{"num_hidden_layers": 21, "hidden_size": 160, "num_attention_heads": 5, "num_key_value_heads": 5, "head_dim": 32, "intermediate_size": 640, "vocab_size": 2048, "hidden_act": "swiglu", "norm": "rmsnorm", "norm_place": "pre", "norm_eps": 1e-05, "positions": "rope", "rope_theta": 10000.0, "rope_fraction": 1.0, "qk_norm": false, "attn_scale": 0.177, "bias": "none", "tie_word_embeddings": false, "parallel_block": false, "init": "normal", "init_std_qkv": 0.0447, "init_std_o": 0.0, "init_std_up": 0.0447, "init_std_down": 0.0, "optimizer": "soap_variant", "learning_rate": 0.00492, "lr_mult_qkv": 0.5, "beta1": 0.95, "beta2": 0.95, "lr_head": 0.0116, "max_grad_norm": 1.0, "warmup_steps": 200, "schedule": "cos", "final_lr_fraction": 0.1, "batch_tokens": 131072, "max_seq_len": 1024, "doc_mask": true, "train_tokens": 623900000, "max_steps": 4760, "dataset": "wikipedia_en"}
Each number is 128 + 24 x the weight over the matrix's rms, rounded and kept within 0 to 255. Layers, rows and columns count from 0. Numbers have three digits each.

# layer 14 MLP up, 640x160, rms 0.173, rows 271-328, columns 0-79
131134176122168138129163170110122168132150135132098125135152140128123060069122148149126110100138157096107142100117111128161117141127144132140113090124136125137144113125134072116132120127113115123098155086108158124145159160133174111094123205
150156155135097112167198114081121043080136120104113110139159142138124093130143128109143161117110116125108108080120105141121148112141138112137175156135084132146142140134138137152076132132133151133087147122141118122109133128131112137122174145
096158099123155155106125156120162117119143147163149153130128095164178120137156106118128147159136134128114156170087113123116096102113142139140099151169144171087133108121170142098111150107092131112127114117121119121124136171169098155124143142
123131085123148139133171129096121123092159098089153131131153140147106144162098139090130153143158130100141146089113145142132132120129146150127110142133152146153161126132151122143143098078148081125109149132150106163105130118157112118064151134
150135095147131146119086120163134153123078127138122122118113109133111153163136146213133121180160133164110145135121148091105164136152186123131136138114103155104143134139111121118162099146148130115133132135093109116120112123067161153129144143
091151129124142153120157156127114136155141141116105115125147122113100194108107115146138091095137148140140169103104100126129151109098123184146087112112137129099126113080058102116147135148093124135138107098117123144149148137132112120107114136
126118095078129136152105162128130133139111114088160103098128141105155143144152152146105120166150150130128093112166129102153156102150165111113135113089109112091105094142182159152111138165111121115146177138154135093165148152131124130167088142
139111115132136138133131159139201118150123142160133109139111158143097121134132097129168180114137169156154100133131138150105134110163091117100104123124111123113149097117105140105123132165105131153094113144150121150142136128112164114096127112
140117143110120066099127187155154148104122151121128124117144155122140105125133123122133085112105130098112159142116112119144095136112115128132154156141139149123153100136159143176137108135137154165131112119103141181134130107151158172115125117
099137082135136125117124139166139140116141127145183179120154156122114113116137091157116154156096116118102123146123120110154110152155111125128105130092138089089137140115123123146118215174146132168130087135115116160166105108116084147120178149
114094188153113146127118128080109117107117133111127108126134114128132138146102157119116113134093122098130153161163131117134143111118160152117139131118116151173125168148153182123159128116090119110148160106102112148126121114081147141117112114
154106111131135138113124081134099116117161138130143102117174136171064097135095141111105146123175149147140140136104085149163133142172118131103128128153109115146156106126121146143155169156156146138105160129067101121152098130144156149152124073
088170099159102135124093141146141088090151126094113131099086165135080152113128111060096095112105148149134101126135129108128113123173112150135160098158164102156192127139121129123139120165109162151148110088136172108119093174132123152144155143
157097141110109141165100115142139139131095164113107152096151163102148165087138121152117134107116127111126148129144148134127134114134130124137128127155114111103135122140130121101120105106147150121127085067117142141152100133153129119145118117
160140121127147159092081127131135165104106090143129167143120096148153147127125141168154121115118160100115099138119133113103147128143135111116158124161087145165164095128093133135140123120126109095136110082112092131128113120120136100128142133
181139137127175151161123110120157137111113107106154119114104105124136126130175116155145135152119131158146081139137146199123123152144112139131078101096157111151136148135168105158113171132169154135147108136109145129139140131140085135116139113
128114114131124172115110116129143100079107129173132133120138149082125115129150112120128152127137126125132099122128097121117149096108106178140073117110152122122111127158153113108151136132126111118168115107137112144190083128132104128098122125
100112136160137154167174082162088136189113126119131105142170124108099147104132131141108074084172076083158092147094078139122131152132132128077113140130159145131075116098180183089089149154108112111121126088091118098111093161116123119095097092
128118150134152123148109184137142162119145081126072147118116157174130122115139091139172144158133136113090098117119058100137139106164140112081114156095166144132146072142136160084093123115129147162163110139094177099175101165138144151147107176
109110122147113123114098128099120111120146147108131144109145138132137128119100131146170124127155129141144132134131128152135144129132156143132109146140136139135075113119131099108125120101150147138145127096121133126135133121128140104138115114
122114132130151125113151141144133129136152149127170137126157141089122158131105143105117164113134121074128128084062155146132146140103150146153137115182150134129139081177162146118132141133104129137112077146128156172128124103100090111096113108
148105111080090134129144096167159107139102103142131070126129125114127138137082112143144140100119092134133168171119147103111130133103150103157103181116132092119099147111179112106087119135114160114149109143172112100116135117166155139147118078
119120088038102102099162115139124091109140067107173148115142179100155120135134131156103105125100084098133141082140128116140157165111161137097110123134134147155117156102116070124151138118116112095118094122120067098139111113109113106156163167
149116128140142111119158134111114110132148117155135106127127111102078108144159095125112143107138112107130140103129083104141127096095110073136115087136100141128161140142165143148145099132108134165178147096179121111148098136153089115100138097
115164115159162103143162151138122095109080151102130108080119148133099104112116121135124130079128158153161140122116121151146131128111137128150142124096134145115118145118117117149071124154144145129129144105097109129140157111141100105120125140
160111067153156140130129120119125130143136117135100101138104093129121156126129102138126091122122123062089125160115103149139181124140133153130124123091138099113161132086143100117144146153122121169124112114132145102206122100094098129134116115
141136086123109171149164141157125111115070165113088113152102090142124095112105140124145131150132122140133064134145128125108177159120114109128140093125132132137107139148152128086118138130158134106117122121159147141118132139080134129111116099
138154090131155103146125118163130136143139125109147101104076127118143107140125084155118133134120118152115123144140146146142165140081098157155116132153148130177121122154156111184156163127144124158102097117076128129125098079165139167148135141
128110115077100118141138131148139130152098131121084143118133137131125130123153139167131139114169124152096158119073177126132138128121133148140126102109135139146145133161170134107137160150059168139140089118079145126150130124115159113158138118
135144132114097156143128121109123146116106154110099110180107117139154138082161152112146136143171131146160074116082132136153123125130130083073127145112153151163140131138130130146114119111120119151158102138096153098094126154120131081109117116
150080141145166188076141115120121109114173118116129138122163140098109129119034099167155115149151102132131125089135150135147133116091141127089148109111103146087152106122082163128114143104144122129116192114144141153100136090122136100138124098
100077160126090129109181102175103125119138131144111120132129135144104103097125103150116130115125094083115177090128127111103141145148113130083186154174121127138134187124109144116142110148106139124145141130154160121120184095135134109180147144
135144139118123168152119151134118116127089193118150110111131138109126170158120106160172131162119127133171158137147168093106099115128117096120138125122187136121114135138112136130117137147125112143137157153132128159082138118113148106103137119
138126137148163137140151119151118123178100132112109162133107103206111141105181108136121142082114138100096088126123143149167097177121098127143167154100143126122107161141105105144157097089138133156146134092153124149143100142178150156129154153
143194130096084138148046158139124150166117150115124119139156085113078122099106121109104076105089136107155148157114094138105158132125105109148158105111106141136109146111105137128200134141084118139085109127160136167134184118093142103107116124
146125151164085154097131100083132129093141116173087117101084170125108095086135090074142092127096143137136098134103166143117068143109112122156123185133128157124159065121136113123087101136131104119126119107152107136145103153154167101135128136
100090133117170139104081142132089084113121085164150142174100086112123157109136085086128146113122160153163106130115137151147119148118126112085114161137122140125118125123157089086143124142088116136153157142101117094103095112157144119108112135
111121140148106163139113125129136114124132139112169116176158110109154101171125112131165145145132126146099082131120099124140131146103150157112133149116095107139123151151109128106093124109147101105148127123128164101150151157105111099096123128
146128121104136114151135119112114119095104087158109131129129114107124132096089159123170164108124119090127133136125116132114078086105138110136121084075155177130129141131159149104137195107151146136159139092125122092155122131126103088090178141
142171126136150114111113140119107104090132132154126124132121109159112141110152143148115135128131113157148158108159147128093120120115107135122157096135123106139114092088099154139090108160131122105108120121162132133147141154105104147124087133
140170138159108143100105120132132100131140154119129135094126097087077116114094171146124164139123111097097120120075122157100160153091115166103106153189121102116153137170079130122111157108135125168102176128132165151133085138110122158156091135
165130176155135133169086140098085150148129168126156122078116120129131178095118153100118094112131107080117086129128112063140136139163173142146125103110123185139138117137182152187147190117155130116153139114093147135152147155136110148187113153
108115148133099162132167144103131133094144124111129208123176144115149108179099113171119120148119156104123120108131121073112163152090137120158123159123106096095147139135093156156147131126133152139143129140109097125127129098134169132103114116
096119119130124166186163129123134152120153149139108119114130148136093091162132151153096180093144138116095125166134121107075129113145147137123133121090102118162142101152121120096105161118129113093150134133123150151063106109102124146117153127
158087118120122129129101128120137110139106189129149118092091149091081136134116111136124129150141112134095157120199092152128108112131163113119179101133126119108106107090132127142082125154120130147130171088124123127102150102132131137156139142
115120103155149125130086104126170137112129159142149103156098159116106142107157141113126071125149120133146114059116087101142128166171131136119104120124129099124138146129099122126153145138140122127114129122124145161116120119099110145166140145
127144110128162130119185164107105156132113097099125114106112145119186166125175119116143126189110149146096130166076175141121119149142121125150155124109115140132131107100127134118171134131112123094111145070113142145098109120131140110161126147
154121122142124156115101109141128165115165162152121128102107116145156146149133087116131072123113178125103101128102163122119161101121169160107166106121107165148121150121146134147124119093130076127119162148115113145087185141079126159141123082
100167123123130082124128117103152148115164147141099121163172139129162104133118113125093127186140122149127157112133087124139129130120109131127114131117123129125134131136097121125158130121146129157132138131115119110138125096118149127112154135
141149149165173149114100064147143148179099114147126112125167122094091131138146148162183123113124161130126136118131113120139136123121134095129139138077115126130135136150089116120182138158119109102181129121133132146130110103171111123096127147
115174118147135140134133113145120177116140129115099073110134155121114135162146130124130170104097144123125104160088094129145122152146133168159138112110132159119105121195167118179140165173130132103158143122116116142179126143167066176135116100
137133136125140125103047149103178103088102141150111115105117128131114148138104118147126153140198157154089157125155115137096116071117116149099159137138121147111126117143155130087138101096157140157094084134100142077152120109191123131118077149
146142113131079152137115127140159113124137134102116118154106153134126133166087122134126122147114143119115149179141111146129121136143124130132126150100146130117131134124112104126145122108145134137161134131136133147156126118121097151133134114
137128142147120163134125077135148129114158130152102078105164119134135127152110137122118120135154142067121104108087156127162094141157131148161120114158127125092150118095135131173138188097095143114132130083113120137119169133117176111122128138
122119137118148133128091093095114155129114119110157154150081110131164123100109109111142156108145143096126115093134139140118132103121124108116135136133155103098137145108134108101112090114150093120159110090132141123113100119130149117110142118
138158147119136139109125122140171144112156120135150183124137145103125159126107099141110123103118149097150100111148112089148138167171120121083084115149176130172151142099110176116110133090178157107145102129141119172151157103109137117113112144
108106152081098151089096141157111135126161138161143125178142118143136104158133124166111132093131110134105133077094163102122089111113141116088155105109162093123137093162149124116110118111131119170129151118140070126128128144131173125133115143
140109136133090139131155135126114144155108163146112142123088100125125155099091148127132146098112111156127115133152118143075108123114169128104164117125167139150121150079114123102125096111158169167091130126121118114121149160176133112133124124
# layer 14 MLP down (transposed), 640x160, rms 0.164, rows 271-328, columns 0-79
129115132150147130148127169117106132094108152073161141121155140117170111092150127113192162070137106147089121163144145045164110157152102098126128111135108140179109125090093078079111130150098130146159124062092131118133145139135140171139114128
092133113152123147111135160186123096097138117123124085146163150128102105146106114142146161139070149157142062084133133154126139203145107113144113198081111118155168131153132114105093141092134134134116124097128124171141148095084077108124076104
123156149143138144116111120136142115154089130128145129104136109116142121101096103129112150147076119089134131118094089104116108134166146106123122100127158105112116119161132161075127122157136126143132141113137121085143102161170097131096155120
121129125135142124163162078141115117148079147157159098125130136139123118130159120101106128147097121128190129157108132127149130127170135161130102103131111133155115145076180113084136086144139120090131088138130090124104132143172147125109135109
138112083091137168131112129119141164074156092128068112130153084132077131115079124089151112141145099147112097124131155107127167128111110140137100158139121165139110120146121100122126165133104114094132137111143148100079128145131143100174130113
138111107106114147158133134124188155110138121137094114130158103157183130179142134119102136096132114113121142140163157118144161136119137097137116122107123115100135151062166139112126119135143109138111166093119124120135114169140134143136149123
141134108143170168106125119130131172136133137135122161142123151125142162080135142117101100135136185116106152135107158156145153119125151110159135092081115161122149122092107145163126127142096174077159110140114094123130127125120132116102090139
132117103125130149107134146176170150127140107164109124130101148099117183156109148131155088111137163120118140136123077141179158134131130134079171137112090097128105108119116121143157144132150137178118121114108158142062137110155147119147116120
150107097151111133137140157149139146126118125146124098165139124130137159105124141145143112127126109105161136125149151118123144141164086100159121134122145138105132111148137102099167123152110110112090119121115152114102101156136111154115145133
121132127148118092148174109161153148155126135135154178140128139150124117125132086100156074170156130142164116121104154154148128142123148120137124107163149131090109153110099150112135135133144116123106136122159090141127108153184137108100164173
131074153141143120127115197149101127118109093125133097123156123119131129100140161128108096155099193106100160161150124106138136129144116103135138089162174145161137106132131133121178088131129117128156113125115117131101143136148073158119129142
134101117126104138132111135121133142120116156100128120127127159056131084145134106144129105120153141160138100126133152117117119159158131106099137129167123194096138137130128143115151135134084150164144155087091115154093130153111173123159107158
085140107127128147106129150096122134095127114164130104105124100082064125105126146136099149098134138160088093122084161156094154113122157101163149093146135099134115130116126170105117109071074102114164088124082150164126122127142124103105121141
121080116101121107116064125106101140093143134109142068142138110132153124136156147121121115117123122160080144115128131123146151137138206116116128141109101133150153127112127145104167182112136124101134095095129105111162172137097139138098137121
137140119129125127122139102145154183136122094153172115093086107101123113140141074142131171144111129134137111161133088147138133113139141096141119140163148123111156172117118120113168140118132140135160113127132098138106107109137122122108113145
130135113088119101095130118136138153118121108122086125140148107145136079164132091150133144142109138092100097112110155148140198132105162130094147175160165106133131148162157138101131154134127139138108103126110130120146156154134145124135064112
126117174104118099126138152209120149116104151110151133140154166164140140087147079165123133129157152129130139133123111136141111107111149102126112118112094141117091141135130122116080100104125121108120080137124163128109141144125129102084164107
133154146150072136148112094104174165096141128142116132158105119185129124126114150127180109103109123150109117079100130145129120153128126119127145116148147134138171069131122098139147072134102129100172145120097129099135160157150142131141107119
124116144112119142102090118148125118129106087080165147146144135106144156185137131142110133147109150084126138142093119130143157097116127123085107159111103110112170103158145140092108122151179162095141102127139142138121142160136132132105152114
156188157142186148120163106156149142216028119124120077179133118115099138109121118104081119180122136104175165137124116116092119129122117148120145176089119107116168123097140127109088149112095110112133133188121141147122132148130109115115133095
101106168087101112107158128126149143109144131158163147099102081156153118148095138123106176139107157095102132137110152120096141159114133157114170104072160135072076155138101126125076114125168113071117073172098132091152083112123094114143122130
110126123149110088139130109091115155102093163141144107144101099156115133104121128114109152125114092075107068132089132115125094135154148134133111155144115123172126151098136128092156144146146092180148114143112155153155097110141133120168129149
163126117139167121065187121107134071111125136160101090131148134119110141143108148119078111146120192090150150150153156111156142156142138107111140160116122159144134133099144115132132097165123126137113135136109107159164098130132129145104155139
106172137148143092119135092146107153151116129134143148135167104116118156070118118141159130112095125164166137162125138127084105207156114154142141152132114146140134126128133167094113166120137115122144130092095112136089121146155090097138147137
111152128125057139119081061108091138135150115137093154160125133130156169147185127098128143136130112129098112108130138097114132129126152111114159114183132142137118129118109136096205118116128147115109096167136133130106137147128148135137112124
118110129142170122141130136200150162103098149106102128190115159159105110093127111066116147161135115088110113142099134126126103139105141132088170117075143145123151134123114138131120155131151110144118120174111197122121126114145103094109128089
110167084093119165091146144101137067092105166165130080154128098154168143160147130142160127163132124131164126119133085147136110135110146068109142114128177108073164119131144146139116122101126162124129104123116133122148133141114132154166122083
119155177125151096135106133129118123120134085107106108143135118145144107148128125144153127105116185128128166126089138136111124133126151124110149116085117095132156127102139111136115168121138115104165096115144185132119159142124184123163118124
128159124108163133109148093130137127103089147138128081133107127124167107099135145129123165137123163128118125140098116179130092180122156107160140137129092129121134161132125142087141128105126104140137120114120127117127102118131097125124148135
169139123111116111146172102146107149090101115153125116144104097131131094141128102098167114090145187073135131055150143127125107116098136108106131166102119134134146156115114125163129111108143156145073117110090128092103093124112144151145164098
096125129156117174108162127131157118146119117159140137106144160102139108154131147135134176104162157172139156149180153091137111063109138146121106128130116141098143125126162158133126102117127137135058096123125094118104133116107124151120166108
130129117100105119137104101092109135115104084136128123083154144122157112134122123140097114108139136170112108122097121120137116123117134147181149115156152116145162102126120102118122112155135200112106109130169086132147125139103140112102135075
165129106116166160153100127154146146146129111137092118147044128127139098135079127131136127107110098147111162176123088151140100150123125100157141141128151107129091097147087117156111150130105125147156131130134147155138144115087098146061133069
112155133138165119142107144126166108156138144191084143111103139125166106116108146165129147146134116145128126144074149124149134139138095141120170158105136120113136146129132147103122114142153135087087112073141137104108066108120171087140112122
158153118120091125143142130167147089131060136171128166102132098153084101086086144108136126146127125136072199132097132189119112150172074118152114087117179173097099126085128127122136120144125125136105149152099145156113108132153171126123141116
109144126137101082130113123088112124136136122104099106132116139095078096106127117104128091103144139158119143118123150147108114134142142135099114156142137164152102163116140095142136122169132100138125136151178150128076079141110166095119065135
170106120087134125110139147127190136107157122114137130103134185129144166158132166151115173099098128140168148138061151130151119130133159142136104158117092147155106099127109130116118101131100145081150151148128154155158124101107109149152100112
140120163123140129118106151121130110134203110099099145132140146088143131155147138115084139129145162150126141156170095137107131135112116125122100160102099091169136118130130117167090139118127118137145152144141164116154112118103155136099159170
143133140140107139135169141151154131114144084167125129125140142155145127164133144130136121119114103102109136130138120130156119096123106095149126111115135102085139131150119133143135118102140136135133122153102080101184146135162142155105131142
125130121136062160131148141115159129125153119143134119139110112156127128146133140151122105160125117133151148132121140112127108105137137107112133123109162128142140089129118143098153153150116131112143131123144108130103100137161144129093121131
121137113131154122144092151110123144136055149139120089151083114119146170154157116090174135099167145140099119095110104114154163112103146130152117128147139126162140134116173173161101110145065114091110099131142143126121140132114137146152127124
141117122109179197129125167136115107104153122125162120150130143158141122105158147159153139163173163093128123196102066113187111125120131114119116091144148125137132112127111151120130116164145084132141106077152119135133156137123067117174208159
113134119147108112101172095087164142121156116121172108135100084129139102132111159126091131114141142140092107121168155143150142132118150129101076109133137121135104126128102155102141149141140104182129086117111085150130104099123136113119182162
120133149127173122118084111187144135142138149092159108188113100122179146093108143123108151111130134133095150131118133163166136089132100175125159135139120145104100105119084147169139118119125126167113153164096143125160110108086147155150139093
202119154137194110150159140159096137106081142114125168154144132152123124166154093174072090146112086162120151114116124109129060149108107123108129127156121131146117134138112140123106172126158142150139113121138169099141136135137082119119103116
187107114168130129127143178134129133163136135143155130104173132098131108141116123157142090139138176145136134159084109139164140104074071132087133138132104132136095103115133136124142124148132133121117153083130147111159167146165113158143140133
161147101126146087103151106137124109151088138155107128115140131143107110156122101153136103149150171146107101126149162109157143122136114154155114143127134134129118134154100136127099134135088112087156093184147152116087151129078077117095124124
157131117145129111165091080121129112129128137138136122114142097109097150116147129091167100144158092121131168178132122149119164124152167108135107147138183186131149143102191102146118141164115124140135091119107127119129132138085173087135147131
136092118061125127127126146106128111137127131169121108121097127126106118098129124143155104083135131093152141136139173102138121104135118134133132156129098159142162093143142113116093153163127180149087108114124127133118118129125145141107122137
122116103107158141160156119091098119111105099102102126124137135102127094123100095140063162102118127121075104091114146145168149134130130095172119128134151128120127164119122124142131112109129105131112141157106117084106111130146121133161084160
157154168118102124114131070141156160129139093173114151170123140129141107130128134115109088100127155118123140141133151121149178160117133146147093106175162137138172119139152148105098127133118132108107162137113153129129127128122147154099070124
108096159128150149115115120149111111136115133117102109146150138177085171150144115094120121141141113149137116135125135153139137119122125133119118130134113152127104154115100152112189212147168138129149133093125119178179090141117120147124170122
101125173133175104128125130110138110074115116137160111116165120130137132108155112139161115097139119135130099099148119106122129160132131112126150114117111140182144122153163155130113121118064170104085134113133114138153151136110143107132114118
116097110154148106150158124105122152113152107109106132137142103136130130154155155124116121126097156151128127117111124122133109111126107125152131102113130129126130153126126155109129171147122131178108133112126151121115096102111103106169168149
102113124134138080136129102116123142126132117100154150134136146112126123054127103112132144109118121124091099170134126111143140110151121096114113121099112147115106119156086132121137124143098149140115150067115144121101146128110156131106184170
115134146136161112118106147115115125139126122144100149138201159112111191098114135139141137113157122087136116107151126133146075156133120172127139108077155121145146206089138145074141151121139142126119142168116172171139121115170129119091108169
122123158127182108125136147131152124165142116142129109119156175130095158147155100081116154083118153076118111116086129101115159109097123066148121104094127106113126110133113168163127103153142136080139107131118101127134093138178136152116126109
140116128131111117121144096149120164142155144139148152104092151110143134102094155100126139150074135166095135118107164176145145110116097135146113104138121119159088114147153118104099161132137141092158125115131113144163175082179108124165137118
# layer 14 MLP gate, 640x160, rms 0.165, rows 272-328, columns 0-79
080109144145114114125138061147105109167151121132133162173123141063087119118106129085166116129137165124107134131158141129122147115155141136099098179118110128170098166110107130112108117122108162091081125104097120129130129079140160139116138142
117130132136111176101124122117148106093132142103138164118146111164173162146113096147103091144137135162103148126102150175171143108118117150121128125145145160169130165135118113075147096119092116149063137167093115160157147140119083130134139132
133099156122139132138124127112095132132127128169121093128130111097104154125132111163123131139132131150151139127140111129111124112143140098160119144108110121100170117160152119154054139129098125130142113109109140116108110089128148095187104148
148169130110142155092086138122108169134094099116087145150134145099118153125137109117120129115127168115092108078144125161114117163109154130160110155126083123124083149130154119104183152108132095151159110136156133105114122139109193133141129157
121127111124120113150118104113117138109150148126112136108128106118121116151144139167091161123118119175169158110125090139127136151105137156135108148146129104127119156120113105120103107116153164158149172173096109147150151101134157108091137077
122124122160094173140131099160069143102108136129179105147142194134125102137104130171095106120157120147126134092138120111122102107129148150191118103149078098142129118116141125115146126106153149115114151133140121129139079101143143146140119094
103130140131115149158094119119129105153138160099143123125150159138108142122138140114102130114123122108138105093139145080107126154153140147163129132130116106147094137133123125139092124110136127129125145108119082100127142131183156093188166161
149123106143105143155136111115142103134134135125114122159153149128121090178142106102111087142130154141077104109114120108168133128125147127152098147144129120184126109095147112153127119114106110160108107120122127139134126127103096117115099120
075090098144159144126081112163122131107116156154131144132159164103138136145122110154123134134164132131155108103127096102082110123122135139139139128127103120151098104157151112111116142112167121156132109129174118086114119136117141113115122147
103125124156163124141151106103094112129068094058124126111080148115147136134113141128116129113091127143115132125129120123105132113167135138126081121121157148133087143146147113136126097150142110132101128130177136113140139100100117149133113108
120141136176117088128125145133123140107158119094132110125132121171157142130136128111109090141172138127108097101107131116125112082102166172154164107135143088124089105145114111144128100124113123106125113128151150117108153127105092091060193153
081124156134143182127107126115096090124097114115133101145155148139122139112110146120130116163163096159117139114140143160116147091151138173149151137148114101135157105141089145143172149134088163150074149103095146126106091123124117117134114148
123150105162121100163098124145156138174142104135149141129126112110164117142080113116145143148121153095144136122140113148113120120152114134119086150131165151145130144092115102115098100111117150130138123101137111115116116077167109147114119139
113139138128143116080142164147107147100128125129123114118125134111127139137114125119131128101122140083105147114100086141110167118175148122071144125116136110149110149151130110118099146173112127099150117082116125117139090116152162110098180117
170120148112135122128113146126143151131140128132059106109120160133112132148121075117100162070126147103121135139094097163131099138111107152147118156115076149113163151131128107145150128141156122196142109121166102149116126126126113116162103167
121150059127140162098118096128183101127123125116139126142098103090081101139137153116154111126126098113155136118109174132115115135149138110117152142116141157125117142122138169141150123147128105160121134128133108105086132123088174092117102129
169168146148113159120107095147111125153063151171114105108107115127103111123114082135098113138178145192114121138116128131120111136125111109108144118139113124149109070105165176129142133138072094164147127116086103126126141184118089143151124157
114159112111103102150141115150090115157207156148094192103117133096145109090148136149077111139076144142112134126109113118115086129115113152141094138116114114111110096129098129099121075127172139155128109143079108120094117125164155099119094128
152165162164144133118138148128154132171077161135144083139131122133109152102119088122114125137124152131161142152106126140097094114105127125112128140116094118139120120134144137095102132097098121126137140125097138116139118131148147120093104095
130151144107123147103133138123111134117121117168086086098161128116149146077130073133114105105131164126136119148089123118107154126174174131102081145076154104088097122094125103122203142154153113123147170107192103152142132116130154116118142099
158118127152111111162120098111131152136122100137097153151160162148144170099122144128123112137126095098102111159104144133114127136176138117108153097163101106139144082128117121115150134147083131112136142148156156107143075178158114161178118097
155136133140113114138151137137155130157168093120096116116180114088153152128138145140095091114144130100080162133105177104121137139154150142089107125101122168109119085093105097080120137113111118165157145129122070100126156101113143104164162089
135100147094118132116129147125150134133159139117121124129097127171110125181137116128118107114126096106100124132120100096138126110116138127116145126114132142126143088104144124169152151102147096109112140146125178103155154113116136144112112111
123141148147126144116093104121095137164109129101068111141126145130158165136155103078143136142101133135130119120122126107110146141111161099128150120181117142119166128116102135093160156135087123094115092114140147107117118169129140141136152130
120170119130128112145104121091084150130107084116157143123080117122138124154107108130145125094116132164130127112157148120123133094139191138135101122130140156122116113078166090144154116135131103129073099156158105120133110113108130117114127117
134134181165139131142097108136102123115132106080089121138143143137131150127104107133064140147116172108127123157119127133131129116115127168136112117107133115192129158120119121149104150116179099143133142126140119159100090161120125127078088134
133132128119070133169144125121157127130158146088133146150159122090141113134117067133125131135159145098130097123168112111152157146090162134141118128135137157170152143130103136129119153138138139131123136149088116142140149103175127125144121131
106114160156165150091096180132082126144139115137132105138118128149131105128140104148130134129125125135081106131191140133128119099123137116154114150176149127070122143173139146127122179114122142125136155127117133128107096150116147134133132124
130150152154130148147115110081157087116171125168070156134134146118126117091068118139125164126128116120098108135110112156118133141130117099106148107096112142145144143108131117084125133106174125188114105123099124133103137083109141135113135196
079126127131181170155102094146132119130139126132102127148156137151114119102102164151169092076144130134152129136096176142159116131125121105102151121089136134136072118113074111143156122099086194146099135122135142149166100131136157150109144143
123152137148138137123110153068149145149153080147128156178119115156132109108120115115153150122132147117091148117140129156127093154126106125119136138135158150134151092109140133088082113131110156172137107105098110158130110149122128157128115130
120108117145156120184111134144148122135107110075147164105182140125119136123136121119104097155154149141143102169112172141135134132141125162129126108116143074144149123169192150118117114124141147138124125097117068120152089175144142098125134137
124112099083110094111164115114143163084178124097153127095160158096109108086131100135092140131119146145078151105158103069072143123147113136131136133136139103143154109126091092137113126116107126132121147125125123128110135136086095114099134141
099074119131114153125103101113085122109071115110129113131120145104125132156118120131173178138125170144145130131095153127176133079131127156124121159098145149111087104135141114114114122126156131142131131092139110156117110142175136143143110114
145117152092140148119133143163150162124137116143168125139126106138203130155115127151132170120148148085142109148130132119127137132130143127139139103143133126124144112117124134115158127137107144133143087163121137132141149128104110134137168106
149121153107084132149157120111131151134144122095097074113165132152094116087058149160132126137124151126083112138099148129144143121106101115153134109089126147105154171100107122128110145121147160136102148122111126144120117107135155140150184118
113143143120094091179148155106106151166093139074090163146152132102108129124152159092101098129094143121141152095148127148059165087112107105144108125133139121107103112164108121128153112084095156085123119126122098142123167148121135120130109102
152144168123098151175106113095105139121101110127102134124117132126098115086098136148140115137141103127118182123136116137112102082150151173104102156105141223124152151147088127096135148154096168119114108147156127112145135118124081114113159101
065130106112156103137125123119102112120134140142169134153144145161115136122122117107130145103109114119140113140121130142059126131115103117089126128146136143169143142115087128127132161129140118157161125110145123153127119131103161133127129147
105129103141088105095136120135113098153165130089118110111132160092121170088137137147120140139168115111113164133105191137115108139142143130130087137146159125153168123147169114165089112136100064157186156168105101123113077163180138105121147153
139147103152151137109114130146126137132106120093113166101156103110086099139119164149095068119131149149102142131105132139146152108134108092110123115148101104152089141103080081119114141164119132143138134152071101142097125141113141098097150142
108155147199086207166135092142120149133149132115161106127097142135182109104095153125118170142148116134116120167162088121122125121113110146115114155111080123115148131171146102146126130122143146131127132132146121144118146142125147075137076111
100128155120144141161124100108151136174138135145146071125131126135084126135169138170107111133120118164119134145113155090101124076153114088169099151120114133145109130135087157112136099129119096158142118091093117125123167071109141136129132134
131114134152121142120135098128137131103110091153122151112098160109142113112104128102134099129132132125097140119094155188114158138085161159130168116149104111136198115083106171149140121133075164110101168132128121134119134124147144140158145185
126107114145139123149165133109108112128134142155114102134132141093114101121140110110105092123128130104117154175114141137141099096131128166113125165081083125168132104101157131112145114144101116159107131065131156152081133149105139131135130107
147121087145114157183145114113146134105118148131173122148155173136179176164131136164123103121130152106129143134105079082126137109117126114098122092106178156153124155146153133093109102120105095105108124168143158108096100109120154129112146179
173123102138145145116117124105084143117132096142127117163179129121124141151126125101111135124109169109145169108155158129121178088121135138152095146111131116112135106149188124150182132140099170108113109083139138106122115115132180095119127148
107147076107132120091089130139124096124144093136146121160095134131068140156166153139111121089109104128129138069138123092132106143109118169148138155148121144132144133155104139127158152126138175148107105130175123148123135185109107089145092139
135125127131101147075117138184155133111137129097166172085122154152128121113100119105129168113157124114153126135145160156114138116131114129110145099135140126100100118141108119130083112111152115130131132194157117067145114102087139179123125128
114117119132141155128072156074122123088110104131157142193142155153123115160121122111142145133130125091132086142149134117090135124108124119166126155134097145119145131135173119168117121103147120093096154088183082155090107146142141094099092148
134143136150097108088152134122130183135128161177166144162168090125137111131130120145097140143111149151168132117097140161154138079177140127138135105120127128133130102109132123110111072130138135116109156123146153140107113147109148127069045142
116114094118144132098158114126137125132127124155109120112138147147121104143109099183138133136097126130122110148134144133129117136092113112105167085143091130146123113109161173122144093118101128131138133118132144118128117117144147128098134139
091157160159128130095136127127121096088153142108091051098143143121128137108125144111085113112118155168107166154116135094106115120116128096149136099082085158112123157091132112149146163139146114105139137119148130147133117163112119101129108140
128110137136149127146127110108124143151155114106124142126182179081128140093109166162073126118114119098110120160137132117120096156133122126149139117070138117161101145136107141110148140111128149135123131071140136138092112135139121125108127121
155121125161130094086133091098094133132176111128137060110096127142155097116137105112118142171152127104119163173125114161111109100144137153162087129170164120124129131193122185124087089151120137129151144153145145116132140139118097113171111158
085126126108173165169080107125094128108109127138149106113121143141123104159135100158150148149131095121072128125146147151143134149135099140132120181106147166138156095125148141098082133167170126119093121119146156094119111095131118152197138134
156115170139153141138187151118125104122135176119092122126129152128108175095134145087079138087085143146091112130136142138128132128130151129139125137121146131110146130141135105142173116152127157132166141142155127134096100108120125136163100118